{"n_kv_head": 4, "head_dim": 64, "norm": "rmsnorm", "norm_eps": 1e-05, "qk_norm": false, "tie_embeddings": true, "init": "normal", "init_std_up": 0.026, "optimizer": "muon_variant", "lr_mult_o": 1.18, "lr_head": 0.0114, "decay_fraction": 0.77, "final_lr_fraction": 0.0, "seq_len": 512, "doc_mask": false}
Each number is 128 + 24 x the weight over its row's rms, rounded and kept within 0 to 255. Layers, rows and columns count from 0. Numbers have three digits each. The size before them is the row's rms in percent of the matrix's.

# down: layer 10 MLP down (transposed), 704x256, rms 0.149, rows 238-304, columns 192-255
# gate: layer 10 MLP gate, 704x256, rms 0.234, rows 239-305, columns 192-255
# up: layer 10 MLP up, 704x256, rms 0.258, rows 239-304, columns 192-255
down238 101:129106120138098106125148124139100142123165119146115156139176160151094137166176143128120128147103182100109141121117123117102130124139103131144080149116131136118152130122126137163119161142136147
gate239 090:150139111129102114125138123153161142136107101139111088114134148107101124166146103117126127102148141150112132126154113115142104167149147143153120123153147109137098136152113086127152136126149108
up239 089:169124111143124129117126127153141158151118116143092119094160147087094145155092129127145102120127111165111137095134155120145129142138108124147124132136112159102086102162081100177163128161168112
down239 098:092113130122134138138138135110081113147136158101157153129098096168153125089150143106133144147112147101151135150117123143141134117117120118093093133133123104135130121118161143126118139120077135
gate240 102:112135106111067149168150101169110135095114148095104124131123144102123122165143157096165137076112161126139130134128163146113144141147083091103149098140145109111112121149144150092130120148107134
up240 102:127077095157155111122117128110103120091153159159142115133095132170097146129083174119090124180116108107116173117114179139119134159159167134078151123179131149119136158088119148114165125139149096
down240 101:136172121135150137130070119150145110126150173103123118152084138113117108129141160078163134140120153156085111097114103113108096137096094149106099163120072148141134129136130170155123110134111140
gate241 102:105137146137091083161128121142156117170154166090107128110120129103116164120142186175142189114111156183120140114167156152097115123109155134125170150106112140166123154127131132131158129125118134
up241 106:131107105160129143120132108139109103100132130119135129143182094116144156164167137112097128112128137084112145144103171115058145152123060098089163084137153130143158146151095165133128142148075102
down241 107:107145160133164133126131120106105140134128117131107119138095117095118138126146091124139142155096132140097145144123086119136144074154101109110133097067128131095140151124119113107128114152120102
gate242 098:127109123136099119082132087128149188129132136132123106100132133174109144097123174128131136077122136110143137153158105101124117111123102114118157164114101114172149135145087066145114119141091144
up242 098:112134126155148144129152124109106108136103138131144090153111142102134108131090128110093173134162103119128103137129142188114125088113112136109159138160186102154174132173132159126081109173113101
down242 099:121164103141127111142104124123182139147148159133121124148085125087137149127124114098098116139106165102125141159145147072116119125123128130124139136092141136091132099148122132139084100108157121
gate243 097:120138076120147150137108134177150110128115128115073117100138127091094104147153117136072160106093159149142148139092162145100143138122127147127089135143099138056140144177152119161146112144123125
up243 091:128065131086131128072116140104146126149123129133107145076114131116154103146120145165134134094093127095138102103128106126105071091143136149140099109089136178137131114181140144137114132161112158
down243 091:096073081127144106135125083124118089118100105117151105110152162100095143110128108069114091127139126140154085130113136099115105156148098146127137108150136134118113136166141105127133158137125106
gate244 107:131118160151073103091156126100124103113131154114119123154158123091133149134104158147129073140103114109122117092161123127172142142135122071173126142111136160102168126173118139094108126128153123
up244 114:118137142079119131064140126129127112170143124135187084137100151108117115102127143123087154136140127133117157121124145170157112142124105131118151111115123130131120191125129099164100168156136079
down244 108:132139108111107140102120117093086098162124110122121164161136147113137129142079092149162134086110108139137131130115111156122112139126108141151116118114113119143173097156118118142085143148143096
gate245 105:103119103147139121157147107082122120111126105145126121168104145151077158113145093125156112077100104132163136106113123117091131136111122138154135137138161130119124105114120156150146097097140109
up245 100:151107152159176117126140150113125099119115072135156146151120123193124126161162131132126167135129109096093085106125149130143125108139162131123147102128157095110084191137160105140098107152106159
down245 097:125150118144129168148116117147134159116155120159107135152162143109122139168158106115109108164155162130137140159145138087112114138148111161112084149106118119150119129098153124160142152081127146
gate246 094:138169190117123100140158156124158140117118131155129095089123114119105099146093141125157127097119085176141140116158170125141121134095155098160093128106132172127116121120131151125143127167140167
up246 096:111152094145143123101124114128138149064113128140131160120082177129137122143128181081126118186072110108164129127136139086100104204112137094136094119130111143141107106110121112099150071117160135
down246 101:109144093095145143139167165130112119119125130150153119080175133133161103152145131118113122100130133173126142138113146114143129120103179130138129092130091143101096127088141142128121131159153129
gate247 096:092122137134101121144071144097150103085137101156097076120126126145107134148115128175152135117090069077154144126135133111125116142117115118166100127139155132093127146115131185165124114107122097
up247 090:103142152078137123087126100144123127102136125127135137121135135134159112146119119114138141137123106151176171111166154146142128172116145126121103155152140074117091107145074093143096110141170149
down247 096:115106140118115115134061150123117116143128123128127158110140095170124129132087114139101112134123148170091151114102146136120151134155144187121152133117132169121118129128122119119147105091133145
gate248 101:131099103173137102144098096128135104145124142116159132126153139105142125103121109153105099109146129122189083126144136149115115118117123121180119100114143099167134174137128148112121135098149132
up248 099:108100138112161141116123158163151073085127114111167145119181105159143146135150124121114105128156089100097137096115114152101133090106136139084139100116122089084114146129125139110129092115113133
down248 098:148124091113152151141100131144140092146110138131127134141152117128094104093145077142116151140130130110150145097130126121131078090089168132075123097142140127137133129164109106126128120143128153
gate249 101:110124105103106159146111114077136153151097123111124150128140113116118110113114104147064122102108112164115111079132122128114154141115154081144139146096106169123098111162138128137101143136111158
up249 098:120155072151162157128100156132145163116158140094085089148105166067114116094097178147141129107086111106100073131122094164116129114104139116075127151110138145137098177130102151154103124140116146
down249 095:125185102139125163144099145125152147134109147119085113111095109118129140087170120143169128120111109109114162163108171085108125149146138107159113131125087156176154127138129128126082102114189134
gate250 104:139124115126139130108116127122125128129152119137106117180096144140189095117107105132108104123122132107180154123136124126128133099126170108174147149146115142095141133143113082146128116140102131
up250 100:122169138169136115111124131135127150096109139136130078131136101126124126128142111134151115109186133118104128143132168149101121158097130159186094123127118134081113113119110117133134152159131101
down250 102:153160105154106095106133096122124150135142098089127076128141166120157164164141160113137089127152140158141123086080135129137122111127110145144105132134124135137125159126075140088130133150104100
gate251 091:149146138140134143164060145106162100094103147092117106103141102127117145139132086138138135139131131115134094133113173130137129126123160138166151121115133090095147129139149103106144091156101161
up251 086:124120158145121136119162127122105154133107121189125147167123148133128118147123129146081108137144108141122186120201097117127106128090156110117126151137092172147117102107096128116105175098132147
down251 102:144160105123084102157087160136125094118156146113119117106144117107111130137158141161131163104147152113086122109093160124133144144146118148169114098127147086125173138167134112131146092166106132
gate252 105:110126129144076077112116132136090111111103080149092122166130091111123130154120151094140144143140141133123095120163116076090115155121109120102117111147119060121116153103094109083126110163101138
up252 107:181080133121120146148115169113134091116162105109134119109138103136111131164087154112130121096147119133119155137111121145127145088126117132117109144133161101106143147099073120177127078115146154
down252 105:181101141169132111098131164127132155114131134129123120093137149117148108157112181162145094115137157120130137141129140114121146133131129097127158158149156110162086110064103115171150087156133107
gate253 100:159136130085138129134154128137165112147143107125072112122137121119086113126136133104103160132129149097137153148139119106113137107111157146098118169096101149133181158133095146142154137177121126
up253 099:126106120117156134096118148138099131128087136150161124134126111100214123145113092098114111152106077188135183150162134145121084130181069156118113068129125109162109124134123097121106113118133130
down253 098:156116107130130120162100139140130159112169123137122113172129137105099092130116116119091104171121199125157103081105089143140147114160125076124123097150134176107165121082102094112148101150115150
gate254 103:165109147110106150128122121125170114109120151135090140092127195144139127117130112142142137132136162132174109129136095119158082161116152138157170124144131106132160121133106122129164135143125136
up254 098:148167114150184125110167136139137125123144157103145116062122104092122145101135110125116143094129090105114080138143141108113129087165149114116145156177120113162091092098137110146112149096170153
down254 103:137123120173150119127169121170134127119105125103149077105146102107083099113109158155145122139144120124096165151155122149098143147098116129161160136121078094139150132141162141151133140151133110
gate255 097:173117106123106119163129127156120143137110114118116129154129102107143133168142121149143092125144123135151163087147134091136106183152118156083098113141126105127095162116113119156122106131168130
up255 102:124090142168119115151153132142144115116100113171136122152119141174179119118096128138121169133101154120144166118132130106168117141125124137095115117124132114102135108117086143158115112106121119
down255 104:125085105111094121173171105143139128094162131135113123171089138158165148135104141123099123168139145127137139090140132127114115133101119142142157157142128126117125126083154099142105111106170127
gate256 094:193160136135122129131156095138137116121146142130159131148180140104151141121115100154110099117158132131115143102122132115119122121128106081119102130158137123105092104133102122119131114149122130
up256 097:136164086100107134097124118128091106121178146100135117209141149109139110124114080159125185147162134119106160115136122124130128135135154124188150132102111085151115134137131150123128120127112112
down256 093:118172128106116111111127092149112129112123115114103142154145150083149108152165144114170128097108118158112111128127075125150145093100119129112119093123184096107178112133143128121121149098155143
gate257 104:142124101134107115101172124170125155120102115136135135139142120160075142126161134089184141099092109130077115133140142128132139136065119157133134103126102141102159090144078137126123138144155138
up257 106:152130115101155091104128151140127192116149140115113148150122121119104108135111108148164134141133128155121104143125124121129094098130090128153119150105145141124096090086132115120142168160136104
down257 106:118076119147133181134122124134138102145147154088114097111134149129145120167101119150123131130147132127111076128155146144093100142133135140122167098082187131141128161144119140121121167120114092
gate258 098:125145120121095134149167115097120150118110137152121145124108150103158159078118162148166142116111141135216127115103103130120112122139079119122132119110106137166113164121111144147145139135110087
up258 093:122140169117113119117120093108113115135137129126131091131132087144136105143119156119086101136104134126136111129111134105153147140107115110110125144135130080137121121127146121164073098154122144
down258 097:132141152104108146134165163138139157149175155102186117112121125127116111144135116146098135103135124146143112129133110117138151128118172161126096147110144161099143140153124146120102101153105132
gate259 098:136206135138132143143121124123141119146093139118142130142149137119104097094111139145121130153159137156169155207097117136139133144162119133126117096107132103091145142137121136094107144142134112
up259 094:118120104125145136087138165074100123128147159092166130090161151111145113165135126141079140123137149149163118087105181115104092139144091123089125149130122141090111171148099114142085140141107168
down259 091:104030127133101134118124084120146155085097125134122122164156116141163174147137176147137138130145115104138120121113109081146135165119151117139088123118075145159139171104083117101152114150142122
gate260 092:119132141132136138105157140095109122066109148143092125135105116148080144128161114136130165097160124106153130177122133116137134110157134135093106139137138110139126155072186079180144164155131158
up260 094:099123144146141088081130123109148128131107146118129122081123124149146097122117140140133074166161116128133117125169128107101102118141125134141150120166147140122157148119103079155161124152144113
down260 094:118157136129118137126079135185132132139139110138137149140156149134108150107142080083128138089114130120096138162089151120142129146169155141121127099178138102113118142100136176120135160111162164
gate261 100:131096113157070139131161128099119177120129152081115125141167116136098147142127115161119176086095089133119194167139171118105118128131137109120134109133169093112109153142095146099147146084126084
up261 100:143100146156101104103113132124173187110109142119094135102111117138097159103166142128149091121132123152096133159120142155143126149118113134117144126125163099109163155146124135117121137119093122
down261 100:130081121116140119113127154163126144100130139098131122134147149113145138129085156142140120140092127131104110124128134108135131145169145161139117151163130152119131072159103171120088131158104109
gate262 100:154090112151124140130154111112116097099105132160142148100113150120097170128133192083112130122086157145146136076139118154132121117123105088171132112128140150152096113165129124125086110134164126
up262 100:134137149113140072153116114152123114088096137170128100094110178087115143150119159132109084120122105134154117142141078121155088094142124111121142143123137133106091118090158081164115129146116143
down262 100:129147063155135093124095137103151130137159118129102156119151116111126089152132156113142130125140125108117119141099153118089167134125065146107131156171157112126092125125117129123110126113135124
gate263 099:122092137129113121131075088134160097115089121124097111146152117159075139078133106122114140051126151108164146108106085111177126143110082137155136108108126139156123114130122114114148117125089145
up263 094:120076147133109120155153110137126124113089145128126117129086117132133134123137097106141150165111151172124115165130137139126135112145135082141166102146133141111063150129158137128173104118145126
down263 097:145142122139180152183120135098172125125131151153112113163104163116168165117141138121152117138114127130119169139112127141124124075131064134150140101135168129112137138150108109109145137091125110
gate264 096:084136124150089141140132118098121144131129181126097098150103103111110156117094117114169156131122130137174130150146095169123170137152139123109137109167109160179146139133115126148106145095106123
up264 093:139077139175137096180137163139133164103111141124143130130144139154138131139091094138103121142085142088168132144109139143140170061108097125169147078109101119110085097104090157133135126146127133
down264 095:150136095111126119119115169090152116173116119152121105129105153143113126112133139101138107145146139149090107113156132139159117137101111121140154158153162117134147127145132101105107113153100161
gate265 098:166183109152131126150101134131145166112179089143106135117125123122132112130097152106127158112163131118179115110113126120125144094088124146131123098124120160125149150095128138160128130111145103
up265 098:123115148184127113127101083135149155123180083161153196158121153114092127097150124118122100099100146110138126119167121159105153130100106118125149077142113117113114133124128122137132137099155092
down265 093:127151122134134111126135065112095106152138115138122141105146123126127157160117094111137130127150132103126148102161074128132124177103121146144132126118143136127109145115129134093163127156150093
gate266 104:144109147160158111167118106149133141161141121139131119109109106118149158146141133140133080108171146099160119131101127144177108184111141143185121131108123126097115126116119086146148146050147109
up266 097:167133090115112126098140123159140130153139170140137114094096156158092144130135112105102142117144169111111076122093150096113110115143120134126127076166130100126157112122105169139106113102138124
down266 099:136112133085134106126120119122123126164155107148104120112131108165151115127150172103098090118104168152143130160115128109107135130197134131172101132169159126123100139071114136136087139142122124
gate267 105:094093114117109103116132081139126069133150118110066116147113171085154157153123116134131111116145144086120131079129163124066115122133109126122096109112100118123175144110119137141109133092095131
up267 104:058098146109138140150113130141150136111140130092111126109138154150120135073143117113168094111170148102176124147143197116121131097116129141160098099134092116108146113120172130151109135120123138
down267 104:164081152108078127111199129149146120116135153175153111136178153154128124130072099168128113128151124143136139148119173125137119138120186107160148118117124150161121122100167124106174153176108091
gate268 108:103153126182089130134124165099119106151128101144159149141123134120160121136122124152109156069144111145137171129146119122138106086085113162183109144143155121149117163112138137152130119149103089
up268 099:136205090134097103156151127060155119134135160149148148132138089158098127134120108175091112171088137139125141136144149122141136167154158135127120095125147139115151157111146112138084175106087160
down268 099:108175129152094129130136110124118167096099160130161113153117114150124106125154135080167098136106098139094140159108079146151136085193134108116110145137108124120101130168160141130129131109152117
gate269 101:143133113139201115156128121139154149142114148088125144137104100109134147179088131104125124179169134141125128147118168112177132120142138068149091108136110114167134115145134140110098134136113097
up269 104:097087162134158109122138145110091152140151148129104122140176113109101130129159134134128121125108141165130139117086138171099137121139097180119141147163143164149136101097137150115122078110091094
down269 099:163131112125094123140110150124126155108124168120105103157110133135105119128114151075109125132126118079118155123119154156119139106130152136141133113096141112098087143099121128145144169111159142
gate270 092:100164138130123156146059149154084081101123149126113088174118119164136096138210131153164120143141110102183139113129124107131071107176098147143146118107111149116140141104116136129131085094127086
up270 095:165132146146165123131143125083111125125186083159122134158134094064101167133105127146120130136104127102087138137139130168124147111119140103141150112103120154116147120081107122165135138122146099
down270 098:105147093117130111120154137178088120219083151118140124133126181146124107133121151135102088088089135169137131120145146092150172125117133142137169103122124135135079153126172154165134102134139130
gate271 104:137114091141103128116181189127137117113111128116162170132108130118137132127151127090077168119146123125103113161128120106073104115152115128128118157118130114121136130115140171137129196141121152
up271 102:165142113100139097120109080102124122113185129167121127133172137105150117154156156088129109140122154178172104136104151138121135125153149116132144163132076143132098103105135110113109108142123117
down271 101:129106127104126139113100124128137111142129118144171178142152150097158115087119103129172128153104131128106113121143094096123136134124107126108103171134148091078103157125124131162102164149099095
gate272 095:125135157124159128127177092163144155127106116132107111144107128114112161136147133095162126120115145176124126137141118086093118114128109130125139167139096120126117093119095105094161142151161110
up272 095:106169119151117120127138123131130101169145131113152106149155142168130122120143110112132153131117123106127169167117114146125112123162172144146081119123152153135099176097112124130095150110090121
down272 107:143155141128115129123168138127126124115124130135113126127141138116101155144171110127175120125126135140146093135119160134131126138125076138143150139104114128097126093115108113119135132154148089
gate273 093:127146159109096088134120127165092125170121095126181141156158119120083132098113130164154140177151177139101141113123122129145146123139115129161172119137107144122123116170099068105152112166152137
up273 086:116103084126132127142119146127170149116085125102128146161130109165114111138140146115132132116157124148153138150114154122102146171111116126086118158131134164148144122118125158156100128101149109
down273 096:151074168138125140138139131160081142135169133130138105123130117137112124136120120108125113163140115078113154086143074142147128118138152137132146121146132095143129135109135081144148148161100136
gate274 098:152144057099127153025136164125112142143142108080134179077102121121130150135155153122121107112146149133132168140137150099122110100140153085089131152115148105124121132155100126121121108118136120
up274 099:112146134151150090128137201091138178146115116125125149151113153128132116114114150089125089119155145156128151145128111102155090125108110149154102147144106123147075106097139134117133115160152136
down274 104:192189103086140135115095118103128111128143128111128122146124150132099141139091105142140151131122137143105129146118151116135140132122129097102174145126141096120148105113137135166081129143128134
gate275 098:131139130089110121146154109084142119117133111134118077125110135097150163084117156138130145117140127091116164118164152174129095170097121112118124170086129076141136127138121086122138084151135136
up275 092:085137127109114140089117145107120085119135100128142157153139099145110149156129150158092121166132141185096093114151165141111145123177145098151116106165128157108074108149135168143159155096103100
down275 091:148068156146081100120136084087097132162096147140088097116113122146136115126114145156135107130131099141120150125114140122131144135124124123170145147112156197122124163152096146183140133116148109
gate276 094:125127117143133121092162135113099132133169136111151112127133150163150146131081143099121122160106169149107128137146138131141144124166144112104148148129099144200136140108092090136137070140136127
up276 095:154115141153155089153091129125094160108137133109080163141116160093105089113113075102152163124149124120109165131098126151148154179078145142126115104111127119119132129130097087104121169104128149
down276 097:152096150135139157174128140139118149158127109130107138114146056124131137107145168128116120131164112133122102122137158113179117121126107158104142166106102138098097130167097115110176175134129186
gate277 103:129064101160126102126098159143169149104115131194118125146172128140106151142115138133113080158174136098105165121119125124140122164147139141140143111147121131144135115144139185123123144156083152
up277 106:119111112127124120154116121155100144141128172155106102167105135144160124128114121103139116130144125143133147090111139134145123160111137152149141123160146131129165098129193123136139107111114126
down277 107:174188166131133103120149105098171118130104154101126120139115165139173112127122113139082140148111093120122120142154131129121112135154129147114124107111112129166143114119114091159160147112145105
gate278 093:127174139215144139134129126123168109092116105123166125114152126132137116105117138106131100130100087154109171178136103145123136125090150155117123115148135103090145149127136138175157146164117112
up278 093:147131124092159140148101170143167122140107140159099134116111156114100122098135142144128172108131100105122144146152119122152119184154177139139150110103111118115057104106137130146117128136098098
down278 093:127046078121135145101127085125100131184147130140110140129112099146141148102125103153116108146127143143040094087134150132160108131149105122139164178106175133135128126135152117141141144102109159
gate279 096:121105179139128114118110132117143132108096136085138122128137163161119129101144147119148130164134082088103144146134116122097083150098098094151122104124102102149122113148147132132128108120121136
up279 095:116135114111156131119121102132152103182119125091131082135151154090129106118092129173155126125148135111142148087114144144108071130144079143141137086140113113134111099107145135103096123146153167
down279 094:099146093101114131173102121169115113174119130119147149117110160135142151159095177128151125128142132101117120118134104124116126122134122099156145165106153121123129106147143152113151098118131078
gate280 103:102185097136138114149110132093123149152163124130141182154105146153135151145150124116123112133120133150129125131126144141131171109096088138150114136131133116089157097130098111138159061146184128
up280 107:147125141149139130159142155111179129116102133173115138129137132176086145147096089116137145117166128097157123145108165168119137125123130130153129127151134120121170110136122133097152135130175120
down280 105:141169129143089152122126129108106115154160149135118135145128117113118122098156104166124134131160098142128143121113127149125094152090123122114155125088129170136169138119126097108148087101174126
gate281 103:124093145117109124174113079132120135117136090099122072123099110110123127163183085105131162116180143100099112111121148146126112107090127154150173154109110112130160103158047106129102094121097159
up281 109:147140161106097122164101108102153148132125126124133119129122091165122136107136115105131209103178125125098139131127126121159110112094125146147123143130147125151175125083116123122142109151142153
down281 108:090105094107144112134152143129112140114117093176153128145151081107163111112141127074118125112133114133134160123147126118156163082161131147130091151122132116142150148128119131064115109155109078
gate282 113:122132140120113097127110124117126111122123114095123150125137155088121103122136160153142115111127177103146135104116177134127183099181130118115121107114079114151129111136072113127102129060147109
up282 119:091116161134111150116100130125132126144177159112096173109160178149132100102126120118110135118171124114139132105135139145152153122146113089144121113158083100133153105105133115131111122090147131
down282 112:132108125095152165093105090107159137152147175140115111112072122157068127141136132128122177078150130131138119134163121161140190130106146081138150103111105134169137130121099144140140130111137147
gate283 097:134121131180106116103143136099134139145114139102112107110145131123102143133136165114109118096123086115142165088122109100157163062154097127088151155145180123123135154109107175127142080084135138
up283 098:150106122128128178118128128159140133154123118093117137134169123164089147132120155151119110136107124085149135146107126121113149138097172134075162139140134113168130100174150113155128156108178083
down283 094:080108134136130124139095103088106146125130162129141119100133147124127133131139111143103111089126137139115123114154131113137144141134098142130073148155096115140097108119153099118135144121139105
gate284 097:146173096149166120109118147128157099076118151144139123094156131165138136124091170133078108123083086141128107138133158077155130137112143128092142149169153128131112118096133143118151107152136136
up284 091:184110148128128166169163112114118162139129099112156135093126146178123123136131119125148104102114152119099133106150109157135153137107161129131112132110125140116077113127118161104095109152080096
down284 095:159135133132062112132098113088121112100142124142109100159085136103155127108184102153122129141128116180131128155152121130135095118142150185162083136141084117153139137088110101068145148131171139
gate285 099:082156139106117193092135095120134105121159101131110131128182133167143104145141126157151109157129140111126151051161108146125142165115132094117145118099141106125146122102122137109072122172151135
up285 098:146130168155144114100107119100111090112135150118145128142122133089125116121161112159111135141112105105119101102153119103151096091144131155118137120148162111133131158082095114173147136112108140
down285 098:090130117150140154156182101135136139154195141098121131140167141137082159083138120140137186116124090149139130103118138135126162140111109142195123137084153127128136126132136121124111111141165149
gate286 096:144128120127094103191124044092142156125073150115125114100125138108078130148112099152116164151112160132145090077167136107144090085155099105085120138136153108100083105122145118115139110123167137
up286 093:119151081115124157161069094163123123125137121148128114108120155127096136135121136117166127093154146131148127150133132124107083162122169140099144126152151177160110136116138177102144104124107112
down286 095:129028139146115128131146125114134145145136195118155136135145124131154153160114116113089104147123096093117153126119117124157104117123118103127162121136126136128096142120120087134136124108131124
gate287 102:121080157134114116134086097127138102106136077169129146136103122169125087121112143119139135130116149121104158110127133143145121173110168106120146137142130115106154116090134132122123096123089144
up287 100:095101101135140175129075144145143124137139116145086081125129148171152080133108100160139102150132175107128130122120106088157130155104151158138140166107157147127143091093150145138134131101099122
down287 100:198088130138186142119124090112127123130110109138152169087117141145120121143161134144125149077150136123136149131123127112081128141095130115157133127110144122103108078151145138126119136113116139
gate288 097:137108101098105120110140086152094129090115118111138101158148136141131096127077163129129137102110127093107136162116115123141158110116144159154132096107132163103147144146122125160115131156104103
up288 095:115144142082127107110138096088163131184112149080108119124122118159131163144109139120130143106139097104116165121178137167160116149148114155123111140095100152131121147127153133141147154084126158
down288 095:146132097111148118138137149135136132119133111141116121122142095163111074156139131129144156126097107128093144096111150132136146151146112154154134146148121122131133123099124139142137131153151080
gate289 094:110154130120133125143145131130115126126155121113152124130137125144107113136130097131134137169126132089158142088161099172120128204139194118114122152162093114141155132104113148139104154139185111
up289 093:118148096146152156133109111125124105144069158160117146166092173153136065113153140143083132116117101150092110112134146105130149141135109181157128148127123173152128122125143127159114123118114117
down289 097:124139149154128141127133104135132128120140110138121132119146146083091145107135118129110135132103118131166109161113122142129137130059184124089113134130150094142135117104132170162114091131153148
gate290 105:102161099110100150136156081105121144133135118108092149093125170143131156149120136133106115133090163155141185121117167165122152126146148106140140116144143148109094153123102124145130095163142110
up290 114:145149117135114099148131128149107139166084119119117165175148109111138109117126129155172135096130115170094164162122139130123097130141136131148140117087130112092123123128111133101121168113086127
down290 112:125187137119133154143128141142100096116128097127149104115161088131087118152161171144162120105112111120123111093054117076129178144133122116137100132123148121121111113127093126087132165148155093
gate291 114:137088066138085141132129155134121150126141117136134127114126105131102158135120117049132128122117083153136140114131101143116145132126128121106163159089154096119104093123107116112123095107108098
up291 126:172136130129163123140131112087159110141130131150139148099120098104151130123112114085148128123146115097190120163160127100130159113125109137132124154125125166094134117145174169182114111105150138
down291 115:122114115106120140090161129160149110113092119117137133115130141164147153087068155126175147138133132172116144090111143168115076137089137148079117115130105129109124116143138131099143147118153138
gate292 096:118143115134113136102151117149134096083149091103138108180125109181135116137133163135103125081117132093129171124092137147148127124098153132131164134109129126158119122125118115103090136145149147
up292 095:147135131138132119121117130122102101135129124091128122097111166074147110154099135114142115100149138138151144167158097165116101108125114094131102147119139153119123122113117131182122095123124107
down292 096:127185088141130113121100125129162114133151127169132126123147090102110134132131183137130132123124158137131126135106126136117159187151113105123126139095148126113184144129150166129094102152166104
gate293 097:125160104150093128134124117138140136148119108160147109106133128124144110144126096112114137112158121148122140117078181119146099104156134121166116150098081124092158107128120170136119152097144115
up293 100:096087133139118110132091117160105128137107106118094121097104118102149123147129108142108102166100094104122108129146128121179152154156089102101175123144147144136116145124110131135108131116126149
down293 099:124176167123188139175144158141139127114162110113106112115115102129153129139147153137165174129156130092100126153111108132158109117136123107109145174143105132115104171110126101097142156119136129
gate294 104:100145184148136129114131100131133116142169153149147098150137130076122118139127133156130130119104132101127103151126151111085133102160084176113087157094093136109073097150145136173167105116133107
up294 108:129062125127118137113111152158097119105149110133139102125100093156126153147119121138143124124137152119082095091140104145108155114138105140131084126128102113140111130118104177144127133108097139
down294 105:120154110139116110122104072152163142154151129135164141122136129111120164128109144121108134138108162100146135180131141097136146144104123118137152163126119128137073098130164065139137120182114127
gate295 097:075111129174103105106096155098125122138149106144109141109105108115161109151135126127136131138132116118145095130144114145121168152092114163140094122116146113117153126092122115134135114120126134
up295 097:121083151130124131125161114116102120118144120138076117151127130105112103100161138132168123171172109113132160143124111102130127145155117093098129085140115121122160125135109138157167123129197070
down295 097:158144098081143168124118093119100138114145163128089128178134138089114110111145181127170132095117117091086155126103148129172123121138102140138121138135126113149134134149105084131131119153095157
gate296 100:119143129137149104111131125153147133133114070155126121114131146131073131141144101128173157117085139211133116120169145109130101151106082099127153118153123122135117108117097099103153117158136150
up296 097:108141124117105135125100078117108132180047089117128170133115126139112146172170124152147160137130086169120116148131143147135115156163105116109143097146092126107086103165123121129116117120140122
down296 113:139115138096123136126159146145143122132153161128159120131152151128150129091110152116117104117132151053101115156110122149121156076116138166141113117133126128137107141114151158149125144134110140
gate297 109:119083060180114150098138161137144148107126125164103122139163082141123134087118089122165138152092083178094152106103096130149137133142154138126118100134141089121108116121111114120131117094132091
up297 116:152130099091133153112138113120128120143072114175091144161162171176125134105148120161165145127116122101116125146123139163077121148139109115068125155112140127093117145145125106141134156174093093
down297 109:128168098138119117179135126116148152124112163117162102106129108172097117052105160140168172140115138175120131167102137176130126107160114148130144104142141136150142129115147099100167133141159157
gate298 097:141096114131148125146131128133124131155146127170092085121137121187120116080141111164099150085125117146166120127118169156120127153150108135132171163100141156103121127093131169158103115120107127
up298 102:111128123127155118155183128132166155164140163118078134083165130156095134104120138139137106113161164121134119119142103151133138148126109131106122133115134155166123132111122121125120147112130117
down298 098:108115133082158156181141123144140123139145103117095135106143114171118117116171092129147130151124151104140122135103134178130117122082146108122166140114121137109115125131135137108134105139155128
gate299 101:096148089137121125111113157127134153113054137127140136141127136119144109138132160118139111102091099141105110125114154118113118141112131121128145160083134116136116125086107150123109112129081149
up299 100:115154149155139164089123148122139150112107091102097114127133121145114084102142151122113113120097099152141125119123106145089101144142175116106076169148146175078142124158113140124147111127108162
down299 102:103144105148134146144111133137136165139162139153111168144111131097137138117111102124109125088136128129106074122120162130110094146126135147144122082074103124099124129136163123066128097158114136
gate300 098:149128129102158139149128159163114134127123083144163153127113119143117137119145151128185168132154133208135097124151107122130136114141149175136113147094108104137127138123130127121088101147112129
up300 095:099095150112109113099141148126109107181126105146157112173129164117150118132149113150145126099146136088127184115118150112148117129134124128128176148143123107099150113165150077110119113126106145
down300 093:140127167094151163167117150111127125165161140153114142150115155141126121136144162182128140134085146149137108133132128132122106159139141154131125153123117112144107133114100156138168140111139126
gate301 110:153117090134101121122133138119125079123143139118170123112117126113144149121119144105148134118127086159159157111150135166162135133136131111157157122120117091099104108129105114152124095109113112
up301 118:133135129120117163110107141129129185111125095128113120103136168144130161136120099127112137116137115115094164142117149116148113163146118128143132123130133121124115159146140090125149137161126116
down301 111:155148134121105152144080137108102159117137143123126116110139128109107167139106142147113195164171127132132127150099135080135138131160145161123130151123154107131130155114148092151100098122120122
gate302 100:071175125136084136080104123096124136154122121133116133138134156155107141178097148098115124124165143159152131085099129106145100134150182146138168158107072136127161083124111097122133118101150117
up302 098:121144090132141114080133166120120122161122124140125121116128097111126130170117150143138141084178127125085141131125109121122126124162152082147141134131063107148146130130173122122097125098100176
down302 096:137162112144129122145154167150140095156145111140119123112100130157137189110103127119138138107140169155152130143141126111137152122154127153162128085084097100111132140094129157118154110118134111
gate303 101:128145113124117129153161139143151154186112097133149108121141097127115105086177135125184108140084145130108099141163104202104093141121120091096115127093139099161072139154160132070111094147085097
up303 098:125093123110142115140118131139166123114126111096111142117095116137112129078138156150177131112126175179094101120143169179126121141142147169169106134121143159135123120154168127110122122130117148
down303 100:096151088112115061133174104126128136154101069139138116108141141128127127121121082164133123156107144076122128111140102153132106137135074117128116093144170117134158141148151090102124171066138099
gate304 104:146157096108176162150137095127153137113141136147132193140101138114103156125173134164084113145104081126092115109104100146073161128107097112118164125159147116116104100135123098171157112130126160
up304 107:127099141151135153106128094075122134130096147127128097137136125105121153137111140134121043134101126092135080110119153084131121150173108160107133140163120149156120073095143069122107110137107127
down304 103:124168125170148133098104144069099130125091081132141150156144141131121177096136117130103083104089119134121151101139167125152099098141105129136152139103138157122120156106141108128097111139132145
gate305 107:093182119132122143162129132133159094156109153132131096152107094123200154125134129125134132137122170131151128140151118088137109147084117163087079135153109118139155132148144111134161093121138154